From a checkpoint of a small transformer trained on Wikipedia.
Size: 13 layers, width 512, 3 heads of 128 (1 for keys and values), vocabulary 41963, 55.6M parameters.
Architecture: LayerNorm before each block, rotary positions, no biases in attention or MLP, tied embeddings.
Each number is 128 + 24 x the weight over its row's rms, rounded and kept within 0 to 255. Layers, rows and columns count from 0. Numbers have three digits each. The size before them is the row's rms in percent of the matrix's.

# up: layer 10 MLP up, 2048x512, rms 0.0788, rows 1794-1846, columns 0-127
# down: layer 10 MLP down (transposed), 2048x512, rms 0.0859, rows 1794-1845, columns 0-127
up1794 094:099132148098121127098123113108106129098153120130131122088150153121096082101170163145178129165150129112126138135138150145108129104094129134115121136139144153115124141138135135084152165116074119152158095145118112134147146143131076157160096107114120094118132135146129162134139133150110158105136142159141129119146128138155130104138152110133117131128112155116135107154132133135147093144104
down1794 101:149140121130130088101082145106125158145141146179143098109126123120128127139143129137146146092147104180131134138105123163115122123163128143144135153121137135117112133094178120140132120102163056144089139108121141119138147114148106106084147148106112123157103145141126173120092099103125122148086146084111116117124145110125150159141105167128119168127149150144146160087102114084126125146143
up1795 094:105152145122126140181099107129152145135137124117129109083093155129154131088102105184143170112100125131149164146125119148161192134128145120118185116101140153124161130139110099118121131200108115104111147143109148166175094115104127103152111092121142166175119184140111107116120127069184127141126117135096120101167141147127135141116103128153097113166150103122123132146156130134148121159115
down1795 092:118113150134146112112117100085103105127109103135137126111118158117146097135156137128144109106201129137157067142121165139152102100076112118139097130167178096110144149112073146073099118094167119183118121135130120133128137144155127119132118153144140131134149118143082101155077121120130113150110103124145142185153121114106127108146144081130149143167165130150141140096115118168111111117113
up1796 099:143154128148103123137185167158122127147094129128087122133119125154138113104142172146197121130104155111108130140089145196135124146114124144162086126147104117150120100105111128147133117146078140122148120129132168148100088123112126149134126090115108118120117130163146164107155156128134152074155119140147136103114169144116139102102143127128167083148110137146126120178134115190171085140134
down1796 092:099133125164106107073132132125134122105177114157151127110133138116179105074146143173158131084080172147166152120135118122116096192126196135151142155098137127124097151102072142085148114130097113129131138107161121143161159127125176159097067151130134115113114173146107096151120112109153160132120102154145129130093130134079108113141146130153114179123107110125105118124102138144111160099159
up1797 097:095149155140120163095135117135157085143161155145101100142103122149143158076145127145081122128142153121110111131133141148140183117094139083180145078096133098143191119105136108109145142156155124148147113142096133128130149129088087121188132133120122118143160113145129094132095199107147134122131159134157119103123171147138155124083135125176118098121175123113144132144115132159124103109129
down1797 094:119105126116117084128107139155119113088119107116132153065115125127114116134128114145143168156132123108117119155124129117136165178170118178101142154146164124116132107136071066154140121132165117131148166139171121192137124127163109092143124108109110127118123125128130132136135112107126148116136122077153106147086097148138131111134101107047115144152110117126106094131161151131131170141165
up1798 093:113081113139125136126135120108086087148095095139113097125128149095125141119148129182127160110114121125144138103111094103133092141129146102116121148133112144095113171076146121097119115141110135120132116137108149123092152137079164126122140147096144097122155118143130093164133145106141130112080132111102099150146100131139117090102125147156157114111154118118117137142137110107113161104079
down1798 100:125125119084130081123137134110157139136131136110105174101099182201119146118102126099168152129151134135120140168140112141085119086128133138145150127171158148134099106128196095138126114128152079173157157121110120153107117109123122096113148121121066145151122119116135093188113109172129106137132122094101084089156132121132139108112144133117098104136113113113122120114124128111106132104171
up1799 091:115180084142140146129074113134085142133123135137127095115158165126114166130136151152151117092122119141138104131129073133123095142117132113149157134149130078145141146148119127106167128168115117121117149112127171131129160154202104080122134124098120144141110138154145046117135101143110166133123119146121114107117098151163124077118120126123140140160115107103100115164110130163131139152140
down1799 101:142151112122152111122127136162081124124131119155130142123121096138111115120136140137043119128159116159122101130132116122149132131131135142131090156140142111150100189107168139151119129086154140154087109176108183124156076116137139134083131120086160139150104170151143132131119163123101163095064169122140108105110126114158113141107120105141098149136160116101103153149141103154147107134131
up1800 094:131071128132113171102141137103128112102123141118133094104136131079141122100092138135143141146104078066153140133119112147045148140163097132148133135122132122145064173115168106168113137179112129117145143119098101110104127167140131112135088137132129128125109127109148176109149139163110142121134151125108168122151138159119105097077091104191131149105136157159133168135134147133115145146102
down1800 102:154108144125152128124151141110156146158145144121156117121112146148102125134129157133189136122123115121102098056095141153153034129102176125121108139125127151115122144123118140116155124133121161135150133129151147113146105130156122142090143143153140135121080097111107076128136177091123149187099098113124144133120126136143164120184174175106105170110117104152145112137186153089136123110165
up1801 107:120121117179177152115144111121166109129084115102112125128102174126177148118128087101136114111145144107142137181138128134159113134093076131114131158095157126154163139130148123105137114085110138133138131110113138158098119140164113120118130165138142152140105114155131138134094129120108114134138132149150128066119097065121107139150136193133120128105134054073125146137133094148109122127106
down1801 108:149153126138157161112172104138109135106147132127093144085114125118121151117135100136129123118105142128138096064120076150191116127085154115078148143143112155131112144124255100142150129100150109114137164151140147143116126122140088115138125164106149150150167106156136094068184121111129117128122139117114157132091102117109150139139126144117142159136120101097145156143128140124117144152160
up1802 094:093119133165132123121148160095107146123106148160088092151114116166144079173120114148148096118085093159117114124149170155165145140117128113174114107153200057130150130140083159095129144110130167123092142072146145097127140165125151133186095104136115151067110128132137104136125093104114140138161138144099116113124120124120124132108160114126128176130102136091146111118122129129123083174082
down1802 098:120130135093163091106125130150127130157100158128169118117118116110146143135136153125129171112115146097137119151083114169083096149104109120119140131138070177110110098152119111106114173122142132119138144136132096119133097111126125162112143138137120117148148121155067152082138072137166142155116148126087109078123128115148130130116145144162132180111143171145149142120122133159098116124146
up1803 107:087118132136136146119077102061114107132129111097113097123152100144121077113111141125158145168119105118093052157147112094151166134117133141146108161106147156132122122134131113125133074128127145126118146134103156154098092159140112116125117126089153180136156163101129153156112143130099093126129116153085143132122130164095100102126150128138162124119143126113162179133129175152095137160137
down1803 111:122152136122095141106138152108159109110062151086126107119097135100143147158114125141136111129071111131122113113144142139121128081148091137108157173121146146140131151110210122130121113126143125159159128120120116153134125154128130138140140171128143119123123162068116106155159100150097080148149103082134138124144132162154137146112125110151152197147174153136118139124118121131117113116136
up1804 102:052127110093137102131125111100175133140121135154152132107129163150119102113137133142155123175104138152091142146137127156121135139158150119118120095134150122164107127147144087128072096175136077143134187109104121117156115136121145136109127147120113169082138106114144143114153119140116168093131134157123113146170125082097159135119156138187132144129138128094087172171107119161140155086149
down1804 097:137154152131094104145137157120093162117155122134152136135144124129114085064139138162118118093174133096155093104111132152098143120100110174167102149160113106084061102103132107144139135109119094097164163139110142128129084128117113123094144147107156129106155107163087115110116096130158126151128173133125092138134115079151115104113112102115135133128134110185115091132134126124118127119133
up1805 102:172131139169136114140115131143154088122131162139145102113153150122125118174099142132132146119139166142166135149127086127101126157147125123101158125132098131109086141175119147062157137134103155149165128130160063105102137147125143132131086152122147105131136115110127105137105101131166139113123105125100130086111112088106132133176139128134179180166129139157165116118099130128118112152161
down1805 098:110092108119114133149142161092143100134115112120163109156143122065111120097175141135143134096114127178152120156137115142121102116125085105140106124064134133129161109126000135143104115132161129091172138148132128135121076107115103091094090117155135109098116171127101118132095145146100116114063135106091101109117092141174099153145130162097133147099171114126099158135174166132132115132110
up1806 109:076116154147169158143107110153111132145114150104139143101144117087108114137122125103131146107106064136060113108107144109135126106158172126143152173159128116138090145171150150116115118139119135112163148107142186117118109177105074078135121124119128136099110110151143157135152131126115090152138110129141080148159134136156125097110112141132156115144166103139111143154105164144090114109161
down1806 104:135145174114122167160119128152122134113159172110149147097149105069170160130152126137124085158116128129152166119130138135109128106107091166137130159154142149104133128102091139112159116146117140158136058110139163153121141116131099128136106138117125131087185137126128098133147190143137135117119047136084147113168133102156175145164124141130116084123127129101126118142125125128138108150102
up1807 089:131174155146125177089116161114138149127116135102153129111181122119090139108174138176091113128110131134137135121137107113137148094120116147153159129117098118101102134152148115154094120174121130142153145153113107160159157114110124119109138108123164098154097122093131118106108156173108117122113090128120135099101129081091136101165099139155126162126108125104117108078167126148094121131111
down1807 100:142128171074142152153108117100133096153112118126125128156144126143130066101162093110130121134122104155106132112133105094130144137124171130118130116110139133111133121075133187114120125151106113099111113130136124122152126112081092138113162115111092154098166109136169143131145073135130161110135155143108127123116107145142123128109139129108084114129106123105119110114078129143085113140129
up1808 104:135158143163104140139081106104097103139119113177137138156129159170122124088145131104108099138127136166104131117131106176114172109167138188112135071126123109092128141118102120125115124121130121099117166105134171120158151163118137106110124133149170118145134107111144120128119119134140153118122147122148124144128128131106174162135144128088147135142143103134187125134150146165083103091152
down1808 107:162120164140104153127099164111132127136095149102131174111096137188167188121181113159110159113097123133142128115133147096148147091116125136121128094132143103132125122077230135143126120152135116137149162115120182130120100124130155122130122152154109137096102121098095143159121152110121112136120162141147108149170119127151149126185116152129138179133173128117131129108096118104114087086102
up1809 099:143149141109101157141095148148163114131131143137089125145154142132100166148104104106143093142138114138129157147129139150123156097112140089109139104103110169089124175111111121144125087164143131143151132097100130082106141154096176126166142104096123132137115121113119130110138128094100111128119120127107142123177144172108117154132102104146172062141178138169132135097133144113106167141122
down1809 099:123137119088128131173150092121088132121160168129134117108147121149138094126125124097124135120073133105127126120095143162137082122090134113124122135120150065153112108122120126149111134170142133123088170117147123093107114113148147133135151147114150154115140207101092126105110151129121120121179122113136114153089126075116151161128146149154109096141126090162141159151116189130111118134150
up1810 103:142126140102125157186157128120137114115151134093131141144074125150129142120110097122172138146129129129124131152180112162145118130120071137119149126133126162144097135130146084149130097135145131095082150103110128106145154115124133126128102114148106132089113110136174141107168152151148111088140111072110136108123123107162086145099144165125123116135103109136114128117174070116124114103119
down1810 102:144066084102085145126146126107093109147121164127117104091081132131132137112133143139086115162156144071121141100101106172165101075068132137159100171124141122162137088108150113123115149109126131103108146104161119110131159144174146108138140145125128081121127084098134115109152133185124075134099103124150130125093111157125144129123141117079134108134120139134101121084124129106154114147136
up1811 092:102120139157163155135154139162147098139109106135108103144117161145155115115133134145082108148127135102149155174125106156128102121113104110157121141116115110099167165134134127101136143151087124080115120095127140092126153145114127089083106114156119134132172139127140130125117135101149134123158137171149142129113129110097108138166113094102184161148120124155142156138133167101115181178186
down1811 101:148120118123110122111130076131168170127133113122147118139134103108136132081076112123154109101133117116133115133125094154115148184125059134161096121170089120145117119122113161111113139143168128123144164136140108149155118172126104139077182142102136111141176109128115157157162133109136140128119131118177102132127132132138167138106110117130106142149181148155109157077134096100112173173128
up1812 094:118147138126136126107170170112118121114122142130103127087129158112125104117124111122108140145139167096121150144117136103104125127149121177153119126150142156130145140123146129141136126124132125147124146135128140121139140197114154154086137131122133109139086108110137095084122105131165115167117166113160117117166145093125121132119144156083125147120112129151096124159104105118140078141082
down1812 103:161180171099115115097110150155167147152129139137130136093117137178117128150094148084100105091110175132087127153112141155098168116150118154146099124145124120143124136142130075134134139167113125113128153142123145125148141146117083099112177107101121154118116158122155114125111160156184137143148154134169145091153057116130101071155099113106121142147134099162165139120135123135112128131138
up1813 106:135128111147085165117143133132106134128117184154119105142145129140103143079103116123169124106127093175083124090111118121126120147124095144120128109125124105078119120076149136146091141149118167123150144144166114111130146131128127123116108156097110085140149094108147088138137146160109118090124123159160131108157087088143138108074114133132140120092109120136168125162149111136102099134129
down1813 102:093105131121123159112128143158115101121161124130154125125141161122171156149117134148165141129106136140162124089134125124114143133134134114131163121127128111128100154110067126128121143131148162136115146149119169131150119109152109125120145155174073131140122131107098160115127104154118109127131094119143098143139178123051143090121136122105119079141097110136109165137102132098133168169172
up1814 089:113127115131111110144136125145061087067101103146159112162125128154108119120096100102135137115133104116122074140196085078115139154131129133115141147089159127095138140130147118156164121115122093126103128140146128132134111127151110123126139153130122141115119141090106081117091099107091074156113147133144111098113128129137172156146121157103153132113111143085117123137145129113139137110204
down1814 104:143126122141147110132095148136090119125121145159106159112159089148127126114155137140131121127134146149124117141154154118143091098104079114107111173124149107143130083154143115160124144148101110117073110141108150145137128095157168132122123123101162143147141122111099109140133117123151112085107086121147146148115107125125083149114127156155204168110082138120163140121137129092179175113149
up1815 092:163145165096110143144133130142130121132116118075135169119154135136139174143115140113080124158123087099170129128124149143113121115164086108164151143117108130107064110131151126148155094107155141136132122121120178140107136113127095116155117092126115135136128125136105110136111119111096133159109156170125171113141096140138127096129129138145071138150141110131095088112164154146134152118096
down1815 095:120148175139139123111132157143146102120119104102144105135143130145112166120121102150156124109129136128113145146150104168190171155103119140164122089135111110126099139133142090095143180110164097138152153168132126128080163121150154149122126119082128161075123135096106110119117136112119149095110138094151145111080145114156131097124175128117124233122106151111147128138150122133108088154135
up1816 101:105155121089127153119118126175145132124084133125088077155126161126122175104159127126135096107119190133149134125107136155111140137153141104105156107104079120123105126128125147134158161139127155125097130157135115124114117170145153208127117136167089136114133085160136125131157121082133093117094138135081155133154114144130124150141164145093143150172131129135093101143148118120126117130121
down1816 105:162094085167164102146135138144118147117110122128130139143126123135128122110147125150139151078128151173125155167127121154142109118147112157136138130134097141158112116119137148128157119075166162090137114154125112114112121134133099144148117131151142167126158098141075116111108140114133132129106076158130148089119139154161127096183128134170115104145106106152129157114117146134163183133128
up1817 105:126147126162144091140160121141107142117177150149126142137172097129095099102148143109138141144140182113149116124106106169115121127117134142155097119115125095151138171114185125122103118126120165095154113108106132111170149132149108113088073135119144130118107159119143108123127110149134098082121140121150087145134173099172155125100129110137138124178148145160151118103156131155108122137131
down1817 106:121129140192114075091100117149162118140118108113131130153093164121132096184100138153131128135128134141118111099142128086130137201176146167127127111131137097119121133144139139091131144141137097122184148127124104100124141156163144146105113139120106116167161105125115071102134131122176136113139152101126127139150131104142109127145118104113192095127093115182157111108146166126117139115143
up1818 100:140103119122118144124149137139114164110173052155137092110155123121090133139122096126113135149135133143138176111109123130128135102180093131156140148095119121133156111126144132135150112157127121150137116128178168117157162149123147093118106135117123175131085133110135119105099097119156132150142182110096160115136155166130093139125112162116156111135117122125078135131119130111144127126131
down1818 104:159117136143153081117074153130084122141138106068083137109161137118107124101099127171122130135141117100121105132131161158151162103121092148125101191107131102124112167122156117164103114074112095143094123102134081143130173127110127144100130126128118100149134140141093120132138116084156110179127082135099136137133115134112165066148139129124120124094159120105108129159134144144072133169101
up1819 098:100137108124151106142100136112145118107149166138121147123122125146153131111145147108201169126125119109140099177106144124169103137112140162125169128101114113140145084115126122118146115127124157136120101152112160147114123153116158129129119147123152183114115132161164073118165142148159114156077155134161114099128126135128122167155125118139132131121131124156110120162160176111134140074141
down1819 101:122133125124124090144130076124119175155105141095148154102107135125115123086124079126158106125137124107145136101093142110168118089107111125178127105140153129163130148106187157152109122124109150141119122142125103145137112119102096190135122154148113085155139123115128139121114117156132137133097104108134183140131168110067137146187131162125105140095129139163086118097122121112105130143159
up1820 095:141128146146166146124167150148097096118132114164159109145130142181119156157099119092113149148124156097124102114119134121148154125141111126102096120118096085142169117102097147147123109128162123151119128107142147130137113108128121135129120121151126117160150164142139122130140144105147143112143173125133100151137129164146123112113101151124099111114111133153118145124146159086147165147118
down1820 090:135099131182110065097095099144165114111110094096095101109124072054126134132130122140137122143102147124123157140137135176150168140117159086180149105152171151106118136114096130120119116113092093142129128141135154134117128135128130100132085143134110103132129131098145108132101121130103141171115147114124144125146123114141111116126117100113106119143119096149108137104098155174144090130132
up1821 100:111165173168147142158138121137104126106120132168125155182133176123146169088114140163185127146121123095148133101117148138149113150120125128121122133090082176107130133118190156146145106181111127129120117142144125107130140117123095104101135163107089071107123158111170144125101105188121116086125158178119139171128141117092151115103150152167114126075167176110114115109123122103141108135086
down1821 099:077127085111125078124088143148109131130135116094144136151107124094118094144146113110122159111115184134099153134096102127109120132158109094108150153191136097109119137156142114112138158106151112112131132118121138166182137136115135126149092133146163138140115117081138119146117128127123180106111098143131163090118116136134132154105076135128124168122129154103098104110104100091166145161115
up1822 089:149153133125170101144147122144144115106114101176143140122155174118127121111096115117128118106137142144134088110149111116147185146087140128121144104128156137153137137119128137136135123163064132151119172095110115125151149150135141100124110126142092154164141136111128129099145129124150130078113147128099071087138150122150111125127117099121135103105133125114140134120148133134092122150115
down1822 092:135118146100138173148125160121171137143086115128161128054112115130127132114117098116119126143134159144117112158126097138202137081118152139128105122185133070122113092132100137134132139126132141134116103167141126147158121134136091113136147117092130128157138087142133135146115142140133148128141113128127111089173122151131136085167105120092126125152124149128183100137110106126146096129118
up1823 100:129123137136159109114115161132153169153114131142107128124085149169134155162131133123133126150111114146130097109122139080104105158103140113147170109112145102145095101084089138100126120112118116130133156105123129114172127131136138167126095152143122133101120114121140141129085152133148130127164146108120113109111121104131076149132109125087116138153117116130141099137165132122144103130184
down1823 095:127091127153155144060139114111144138104148131090152112126102073145139126132123134153117184108133134164137102137138130127145091109163120122129164104123114129124208112157127114111123108085142131152096110107096140144118138106098122132096107118112120151127099168147123100121094157127110172119064140127089188159101067107128158086098125123134125166104138118152123129109130094166127167115086
up1824 093:106168169142130167117144119147135159103134120164126102175179119166090101123116162116128126102108117140167137147101056114175138141106124121121127100140121098089102105112127129142108129145122154148100116124112112142142124120099066123144174169118122090115138135164118164131121111125151144134094104129164122111112105096125131137095138177104146136149126095095149114108105113106111123142140
down1824 106:147137157140145134125139155063093130110117094135121110150115153171135120128130152079159128122100127123143117135095116140097149153121135135157111132168174109164147106132187123092121154156154127119130144126123154129120162130128141118129172111148080158147130115119140131140140130140120168153167127100100159145154074144126107113161116123117160090104128127102120087121118093110133138128131
up1825 092:096125126146156133126137104154104123151126166109143096170160124132122133086159154132146138181128141147114109092124159120120160148114135103139152070162124102138112156159112139141118124146131118113155160162151114141090118139102168167132122129110077107156154161063126149133167165166136146167109136101140087149135146116104141086183092176098127122136140116150126128134093100156166127112146
down1825 101:108126118153108121102115114120123150128141174194124157116104129137067130161085117112092141158127159145110113106129141138136142117138084168087156166142128103119101087128187167163106140076107136102142135164134092135086106136179156130132131127112186125129132118162127112160116088132090141110115122118108090141095145100139115119149134155085128150109123124118187103137161119119066076116124
up1826 100:115133108148160108118113091141128074129139142142152076155124109137103155062149087140151170139129112107110092124141132146130121142121117124137134105126128155138126101125143105087102152126139117113138132099101085097089135159106082127132119114125101110086116141100106130079134135131092087112128134148126136108096145128174170121115116117150081134153121151110122108086187127089106132123128
down1826 101:150097160112150095089155156130173120146099158161113160105129111092136139110166115102134146100140125132088136169092101173129123082111158114120098135145157130147128151146172153127118172138133161091155143123127124118091089155143115145083152108151117129157138105133140100139093106167132111126104136110102107188101092159098185103148136092129106117056170157140158110136137123112117151174151
up1827 101:091155078103121164098186160153125134145113125112098133172108138134120133121100143140099094109157122146098067124127138144078089164092100158121118047126139107139154134127130104146110151147094100116104067133164130134149125164157146121106105084134117173132068117147148145091131132144085106081120161142080102113133149140090091123107146121157127118125173125120127132121133114110151161124117
down1827 097:172133155087109125111136126154118151138119138100071129124122124154139144137133154123166105118105113154147154107102138094138142125175076157089138130152177132152114129112095167109135122155103148137168142109115128156160134129094155106166153141147098126123132124167161135113131073156190118128121147138129111149096097103092111130145131102206106057122142142122127132112129124153117157137146
up1828 101:154166141132136181154131129147177127125132103093107163173147118120118075113137120104137199129115131146134144168167154130096116145136159119093171131131139148153104157147127116136110145136194135186146122108084091119137137129128133148076112125120151146130115118106147121085111126137104154102126138138140120120134117104100116121115104116113119125107120127135158128125148125094151155130120
down1828 097:132132161126124158144104146151131129149143125104134111087129174137109133142124121123137125152137125104104113129157172145154114112137142101105132110139163155136127111170158107150167137127159157136135103110183151114161150079086113130088110132122144089154085130138146115117132124114129104103141064106141117115130089125175126146188129140102142164087107122141145144103155150134131141145124
up1829 091:147133141071119174140132130143142147117128119127119066105131145149097105140117134135094130118146149119151131107160125146115131147134146124099166121111142150108100143160163132093126114095165133097122113098121155117128121134102114127135099106115111189108113086106168096121168108096135112132109098104187129126111123134158142119100193119129134181100126224136124129151133092145135162113108
down1829 100:106110163082142142109134140117104131115134112118124180197141133153126083122138158120109122081164131117130162131140100124123090161090178121120117104115143109140136105116121155139107107117143138151123144126092097163138146116145116198132195117127121111068107149142133128135077122150157109155157070086137159141133112102130127075157123143123154078149118116114137145131143093125120113131107
up1830 098:111117144160163186128104158109138136148080131166115143129147098153139164139111132120142141157099122116078126123139168186102175119143171136147110161099116116141098142134189125095157101115127113089130117108133136111131117132124143102097154129122131160095099156114144126120139091162091099125173127129177129103138132142089086196159132111134117128132165137133141161121144095150188147095107
down1830 101:096117136142087095117128143130122126135130148136079125124140132068124122128136120108173100129105170128146122131107124116136084144148109126087135152118156136148154146108170126147118123118150129148135161109143080129108124135146090109089169128204112129140120102157124105130129126165155163145161116115136127131118161134157124139161115139180135127172079124153125112125127123122091150117110
up1831 097:104103112148153141139147123103152123121146119162134135137108118106162102157100122128138158137098104156096114140133133104111137093123095140064130137133169145130134116125116102124105122124134146151154159074116124104120096142086129116116153126128142111089067062166127125141148131096104136111133081156120146104101130141159109192175123124141168104122138103073135128080172130133166081142106
down1831 106:151121133100094118161127133121124163126148125159177125161117115166113124093125065131164122125124172122124117153111116151128060135097100140129121094120121105166114110084141160132124088121114129123136137153086184102109150141119138149117111114158116106128115127141125177137088104096107135179172127112142148129126124145114151121110147128106136116138099122140124083143162149163151162154117
up1832 101:110095051102140115123151146110090102177152110120117108122122120118127128081127082107125156064114130104127137153091106095089105108081128148149133096071127120136134115136139140140136141141138103103115123117091101097161136088125097106106126142132099147157112114187149134119157168169119149114146110110109128109107087089157129085106178150193115153101113126146137109131109135144085142142139
down1832 093:128125116115158109149113127131137169114150103090154128111129127090165150149155116154126097151144157138110114107144143159099135124186136099169126157172073097125153127139100162171176105147090161166122168145126125134126112162105125157138151129136115104121157125114145138134113138170139139119139140114158111095117104129135143116159135093104139141128144136094149147107120159153105130127126
up1833 092:105127107102144141123142137116171140080126147105125140145181137091118127078116124133134105129096101139093154132127100120130132106098097108097123116167103127122108150129118107135117136166133101145101131100122085104075105108103085129108160108109123155096168145119137109071109167143140134118095110131153108143119171150162083163124138117129120144118093139132176168126093157115142160152178
down1833 093:127143077143123143146148135102156142119114146146147140125144126111175149163166155133146126121125115149181124112118181129143103122142152114093164130135138098169103114130132132155141108121120158133159125120125159157102125181149115152117097115133131084114135112131124141064135192045164140079169125173152159113120119116138148116124107110136120169121126135139115112099131148122124141131112
up1834 101:089151116101103149107139162119084140101112107132131137133124134136116153142152149173161083083143179115144109119117095108125127153126121108103112125107128145108101132179128109136165110159169074138131133112107141157156122111097149151083141136137089108106112123105088092127195134148184135162147138117153146139120156079178109166112085148107096112129194170145102112120157109076109122113127
down1834 116:121155167145116167136116176134125115112095121105095124150156105144139109112140082113109151144109123132103125137129151126131113145131110149140092140130136092127131134155161103128151131073203121131137169108131114160144148149199122125131127137132115116107128109080139129178142146125163114120121098134136119095133156165134159123138116127096114208103104094120108154116138113098124101112119
up1835 098:156102125120109116139087118140153112121137091094145126169174100116132151126157123085174145119115148143152148136130097084151123131158122128096120103163117091168134170131136128155093119119143058110126159104133124173132128114100099121113142157134116093150114140144110077152126099140069102087077155146199115085118129102136124150155161137115151115107139178097142160089115159141126102104112
down1835 102:172143166144136126211145099147143139126128129147089132095091145123111064150109102148136038115162114150141110125088153111200104180152108146140110135123087100095118117118189108127063124127110109127124153101149071118085160141106098103134117127105136108149152125121145156143120158144162132081136120117142059112158109122142137128116107125127117128160165090134137142111086119140117143137139
up1836 101:166132123155123110157122155111097128132150140151123136143149086150122157135114096104142124137139080121106124142164150140119127115072108141140114153073124147084138100137194125146092123144154104115141086128155153110151086121112159089124125128118126145113100100141127143117100150086133134139118136121114126124143163130145125160118139094162113112159175163136093092125134133175117100170119
down1836 094:079131159095141156144100061163164155150151171135166105124156150103164104145117105134096122125136148129126146091102147138099154146131095100151089096098085128110095116128129130124116111084118140123158137112121092135094146098124082106154134130136118132154179135110116099148147141141112128150116119150150117150161157132100116097131114138118173125110130039106165136138157122113141161111110
up1837 087:084163141166155092140129136136098126131134147125123135126112128099158123151145099147126139185163127119086091079127144123132149113118114117109158121146109131123133147147176133107083127124112131128124112116122150141114170090119116086138138159110166158117124145119138123117088147109077140102150137139134151148120151111187108094167097147136085146152160142145121116151179113123132175155119
down1837 095:128175119106116143157139127129157112131121137112124132114148137126163156139096120137089121091156126152139174133155116155118123119114077125080112119163131121114124084114105130128156138157142094101119099142168142078132099108105122163105155156128155112096114106128132129124164108143124138178085123116151126120125128144131155120122136097140144131095134180140105147131140146120168115096132
up1838 101:131174132113143112139110096144176148121126124086126149083131151126141150087156089120133132112156145131086137097143143127137124116116149102125142139164105103120105130120108125152166122113150108115131119122142070096169177154089131130124111052148134149141137081125137148122144119152152145142119134118131142116145108117146135169146104112126144166140151118135118073128137147142136144151142
down1838 103:119078095080132100145148123144112176108134100170103143140111139107141151087125164136116129142121152100092093066136123128103051112086173124117156155145125133171123130144201140110106118113128094150107121132106135113115122126146134055123133169131121140112125183114163106133124129159092122123153091161156128124118138145081102121175108140137130134133127109167131161097079104095122081126141
up1839 109:111115141156145104184140124116132145158142135080153102109186107086106112179090149136133129069119140138117130110177162166144113120112143100135138118169066143122114124111123139133089088098122158140169123111120126107162085154103097143127107129128137122112090116131111114123115110167096138202115116125111103131143150090134130080127110132127103122158153097128133129126150114143129090110122
down1839 118:109143119129145149145116154119172102145155114056130140116142118097135098118150118135095147125129144133142117123114150096143105120092085152153141154161134142149136164101137165149137121121161131158151101160145199089161129098144115094137163110132084099133135132139098121142117107142143133147144068121104158131133142105120149117127120154138081147153104126145103162126135104129089114121170
up1840 105:168136120126093144135113138149123109125152109122115107161115119139071114127149143121125132145147095115109089159154133171139093147114108142144125140114118065197109114107107142121135137116151095109157100120133122163134137133095110087141150119138128130181143134124145055115152153154159110100115116089091099136134120151142063128119159113130144149154137140086124119166132121113139095122092
down1840 098:125131159085142136119096117152164135128130161123096170113146126095143097133151137118093110122141118124106115084143149137141144099140130099162076144132102111133082126128077137119136093181141132131111120130130120169141104146138108156151144108117115122129112170123147103154133161121102084097121148136161139144092121115108123152149137133141132109143085127145109149096162122148135122120132
up1841 098:180145157122124118161109140106156109100150162160132135157144135164141136129134199077156094130154129135094113174148131139111142155125123127116115105112109110155125101102103140145126139143139164141107120142154153157176166136141143134132152132112086119122144109134140117123111134145128127161163121151119110165114137135148156118124144145127133123122139149112109135138142139114130140149123
down1841 092:132105125160118136087139139142115127188090110082102160134140100111109118121124141148150110181152106119124126149103157146124153165111112165111139104110149159180153097088124138185154122174148138105132089109157140109112146087102149103124145106144158110120081099143140119119126132135108073119093120104121090149115137157087146101122108137144137138148110149088093139159122087129109097147157
up1842 109:138139115142151133178120139106143118153121094141098104098118122125145123163107149134177150147129103132145109158127098141087140118099124119122097119105163173121131124131136097138115123129110137124130141148153144108119142130089112165162128146145162114104081092116142106142141117123100122158097120124090091143138132133121129127115109138117138144107111095143118134138123088128121132144092
down1842 119:126113100055098117157092133108131097061115119142096143111089133139135144134116130096114139134145125119153134120100125133114141150097122138164129096112098109116111121129148121114161144125173099135099108135157182161094141116156158118119147149131133126116114173148108124106106093112136138122114149120107142169159106111125107162108112174115140135113147119136139132103112109109158114131111
up1843 097:098111128124151122146167108154099115165085102121130105193178138147138199147110159162142132145104146081122146164089146086074148169162097136126159080133139140131113154130153112149123128088176136116135135126166141143163099130139142130154082149160090113134118123134137176140130155146117127091109140120154124121101143161125170089155135113089115121104094132095135115125197139109111143101090
down1843 099:129116143124103137186102114114158148125114133112132124111149157149119121143107093111098161133127145125112121096116137106082114081113113084142134116117153139152105126182160080126063163074112069137184113161136121155131157151135130117132151130178121104144122128131151124140125159110158121169128088144117141150062136151138127123109119134102111160129130103165132167108127180136128126160146
up1844 104:135112140166109119114113086147112103138176127146128085148155082136103133101126120142133135080120176094119120128156141157120125145152125126100160126118118136092129121128168128135160096129120169099128131133165136145160150157128101111159115140123122153109185124106185104173139096167132069133096117126171105128166124103110134147101116167157140113086120124131100122134120157106093121135135
down1844 108:143100139113112138138108119094127129125132158145106117109100122126160133129085098109150119146150105095137172058121146112157119151108120094125135130109120149124112133116114131137095084133118145143115160126125117130109103130125091129091118142092135123090129156171120114129148130128123146130141125101121119094144088088143176120111101133131145000123096141169174111083137142121103108117108
up1845 101:142178107150125115151119092152099139117115098112104086114181159158070129125164136097148123147107138127087104113106110109129146116110116150116120092141146139073090147100101141139124140090146090117161161163101147129159109198163092157121121107131117142171110086116135110123125150176162126089132138170096112124110111091115092131167124114123154117103148128121123127176110136110100143134124
down1845 100:136127120103110108115090089144131103138120146161110123100109136113121151098111168144109115128122114131127133152124133131128161106161093160092111134091150159110136140121206103103148123151132127137108143130116205123136108202166151162135170116096187111100109139095113140145094139124138166141098153126138123132143151130135150148107145172120096090126125124096111162125125082090130149101165
up1846 095:136120168126113119120146115110117135103088124136167148102185079144121131123077110091155113119095097146142140130123136159148179128107150103192128147171156096133132120101144138142137151095140141144066155092180144112143165143127081117179111098129136090122121140134115128129098156180097144129139142130121150116113186141087141096125099133098119124130154153136109139161115147106098138135154